python train.py --n_layer=12 --d_model=256 --n_head=8 --n_kv_head=8 --head_dim=32 --d_mlp=1024 --vocab_size=898 --activation="tanh_gelu" --norm="layernorm" --norm_place="pre" --norm_eps=1e-05 --positions="rope" --rope_base=10000.0 --rope_fraction=0.5 --qk_norm=false --attn_scale=0.177 --bias="none" --tie_embeddings=false --parallel_block=true --init="orth" --init_std_qkv=0.0499 --init_std_o=0.0 --init_std_up=0.0499 --init_std_down=0.0 --init_mimetic=0.7 --optimizer="muon_variant" --lr=0.00151 --beta1=0.93 --weight_decay=0.059 --lr_head=0.0142 --grad_clip=2.0 --warmup_steps=200 --schedule="wsd" --decay_fraction=0.5 --decay_shape="linear" --final_lr_fraction=0.0 --batch_tokens=[16384, 32768, 49152] --seq_len=512 --doc_mask=true --train_tokens=423800000 --steps=14158 --dataset="wikipedia_en"
Each number is 500 + 40 x the weight over its row's rms, rounded and kept within 0 to 999. Layers, rows and columns count from 0. Numbers have three digits each. The size before them is the row's rms in percent of the matrix's.

# layer 4 MLP down (transposed), 1024x256, rms 0.136, rows 792-797, columns 0-255
096:523548541464463544478494476535470464484517475498582522489473460487502476546472477452532512501591439523504500570529427519545507517438556486524461476511487452429471525404592520502506540424527531545516472516487481510497537464511509483502543468515531512457512471433551522536462473469508427533509527492499468471491504430502520478523584501463582480531503490573434450480508502535454506498478473546536485473510491551522531556480477502533597487439466458520524456504515514550477531511451524447515494598556550455509483396532531548480516520459465400564470511451454554463550527434516495456520583455499448536547463602482509428456512474531550498426453499504499510513521552428529521482545471459523474487484496460521545469477471439454506492554567455426565496552474555502524407508546559
106:522521527552464580537525520514450542519483511463545532421486533523554508480439514410467491534462475516508491499542521521498545507524520497493391521559491464460427552573521542512472492533491446500492495425534469510522425485400513518483524543397547523449484565509498546446462553527480480510474499458473496507489441616475497484476482420497407551486518511509475472514517560544450499480510471520449506485497436548520555449490509504483483479496555511443490557386493426527518496498515537458463534567463501518573394545487457483508428456579464506488494503507510446494501446514465499539529572508465531565543480545471528564555471478504442535531497483492550480572558510484532520508472528479576490442455523516515541553554510422506485494501556477488482518503476461540549538438419545
096:544502416456473537540519439481475508477579507532457519539516489498465530507540473525462515509471491466473451513442581501507531514514522515472527493466473524460497488498557592499519479501515523573533533445549534480536484501475517507566576544527460519493508466472528468521517524522537513472456588477477474481452453537537559525584501483580470417442453520477482554517543471454531525479549518510449505564389538533439573544570488528567532554449528472434442501538499557511462510485503570446443460504560552529478453484435459415521463533453504527464488476383581494509548473415481556486452486462481511500557501521499502527458491502552476501542506484452469532434494498521429540432554549577454526516515509476483454473537463513444423476512501505568532464482485426494460428484491512
101:451539518592448512512609535453503555504513503517456489501521492489596480507453514511511570489494503513521457460475451469522505517471479500539478505498538479536515541490400493482512512539628509530516501530533448481453552528517464547479494523585470460422501496553521501526545457466465526521521482491500479430575487555565557513438416521515525467622508449502524480451475473494484534483433477422474538467458541516480456451449512522507577574510560443505445470513470472491467489528438523483511502517454567523506495474473444446498466515476483492481465511495413487510504471565447533491538508537419526489575535606457485533492483547505478572487530530459480542486491526504444505535411511533507455483481533467506560532527467519513506488489399536566493534423556482505558426473458456
106:489590505516454483524533518504513482391489544524581527530513497481528444530552528508479456490499505509530445495524535541476501518488499497524474477483548450514535537502530569500450497513525558516466529551449462511502425539492468424456525570526523469565374507442511486392541509458520545460538473457519480461544501504504488527435552468514426529516564560489544479499405453505523488520562496572496416527482503510535406464406538454492507423514504558487568508508443504502537515435491512508472551470492520492575522552504567454542523479576432527510529520523520453446509532483437515438569494557511507456472511480537501542470505575430488479492501510509468551485539561498553476434519482492488380510426502483541548558542469476472488447525461495504446498493500433504514532496496447
090:544524544504550456516530499410559466482542512525431558500520496523473600510471482471457560493459569582463473503547627492514475501493514452539519453508475526580528514485438529509530435534473498541516474528483447537473513463485357554520496433487536525466540547574454524517537515499423543508519496507449502435492469477498530433535485529554468445476543461490454504564468481501484508442474504491503490464496481425473511487496504546469572504521537514415433470487548480499499518460547520465476442529587527481503492449522495476557516529527542476467495469477522483451482542513473489466433541498474507563539455508523518497505557416467488543441463517509495493425594431528523546556544461527485551493511550390509540485433432512457505430499525509578519497519477510583523466474484494
# layer 4 MLP up, 1024x256, rms 0.141, rows 793-797, columns 0-255
102:492470501464518536510526453514487488467448538465499574440475500538485480474478493544469543517526442520485506500540497400542528522527463507490488587490532493529484452505475438503430505489437476562472431536470485489521543475520544448502443510558453385557498510421546499471523574518502536440427482480504482523524504528535551481541545528500438445459465529485418530481479561455473495472463506525518477420436564410505453488460568492496546483540535496493528436482519514549520520490570485536538463548523493511516476474489464449562482470511496483450552418534554519550542540453531532429515433564514521389588545505487486541438534527480568400535454418553529505517461537477536453471485436470404465491472477518483491554432501546504473482461503472513479465553559499499472521492478481
100:507503526474595496462562472479523442510461520504507460479548544446498474508463486475507503549483484538512536511476478517567519515487465482534547480535490517526544497577418437547460492512516418515486450534543463513433470448487485539473458500533458539526518552574435528491535603523547480486506486488491505511481472460481440518428445517417532557572578502449526544445447540505446523503509475515535471444559529422493520416396504491507474484631545478589549470512544540500478533542499537488500577495496529473523475504566506498534519455476496498572486489553415491470536527554507472478505524482551548506485520535484454489560473486424545478511446441483436456574472496431522481451512456450552503514459472482538494544509536449497574512498464502429497481542607469496555499523550529
097:486478535480442537466521556478523472456458416489555448433485507507570499462447547485461508536482498530474595528497492463554550536491557511503519438550546366593475454478473498468479452514535480544472503481468462457501529500495530499519458563468458464479478480508500483525476514459493502512468498544485416535490442502508504479448578465577501426589526485476439510487503505491524492513498616456496491482478541535519493442432492499486477498478493498505446519539487466509456420494525542531470503522455490466471554561517482476502438470441488501533465432537483495562515564511475534516430459445477492459465514521411544510531507513511447533474512590500473562477472507481536508535500449509489531478529476525463511484528407474499435424423409459551471533472483574630443425492479499
104:431454478490524550448526478523493402486470524441505475500455485483426510494477514498501559536530541507510499527554477461495477415483529497501431439484434457518494471498534473462511473476419542505550518528511481558483514599529469442451470518489477510501505566493453501466469517438482515533527543481535548578458554458473473535463482502526505505461512457508515509554524511461484502555410502437450470456536498519440541502490547529538582485506493475537582542492600520479486531493489514499466554513446419440504484512549450491529487590496527497558476531377562474450489564471414500489492453533530489481485440491455459476499529454497482472508555446559552542515531496512541457433428446434476502493552503553546530512547588483554495491493434544407451494495519582499449451539506448
094:486507455558518483479491420560483486467533496513532484506497482435446462479440501453588505471531528510499489516511480546593530493528548503451537505507493495472475508484458436481485501512507508434470438530428452472430494521626551491485470537532507467565585483497460479546592478542537505540555509478421470506554440464575487601528459511524511573520510453542502568528432456526493581531544371490519470545576485462521498542463544501547473486534516458476539446509438469507532471474538514575509498464475520474542497528579518508497550443575504452525504482485471502583549490503488460515489506464503627490520480496430571478550528491493554499507482458473459494512529515500544427490484440502451513456507556500554521449462535490507525521481534482541495539488481478561584541503509534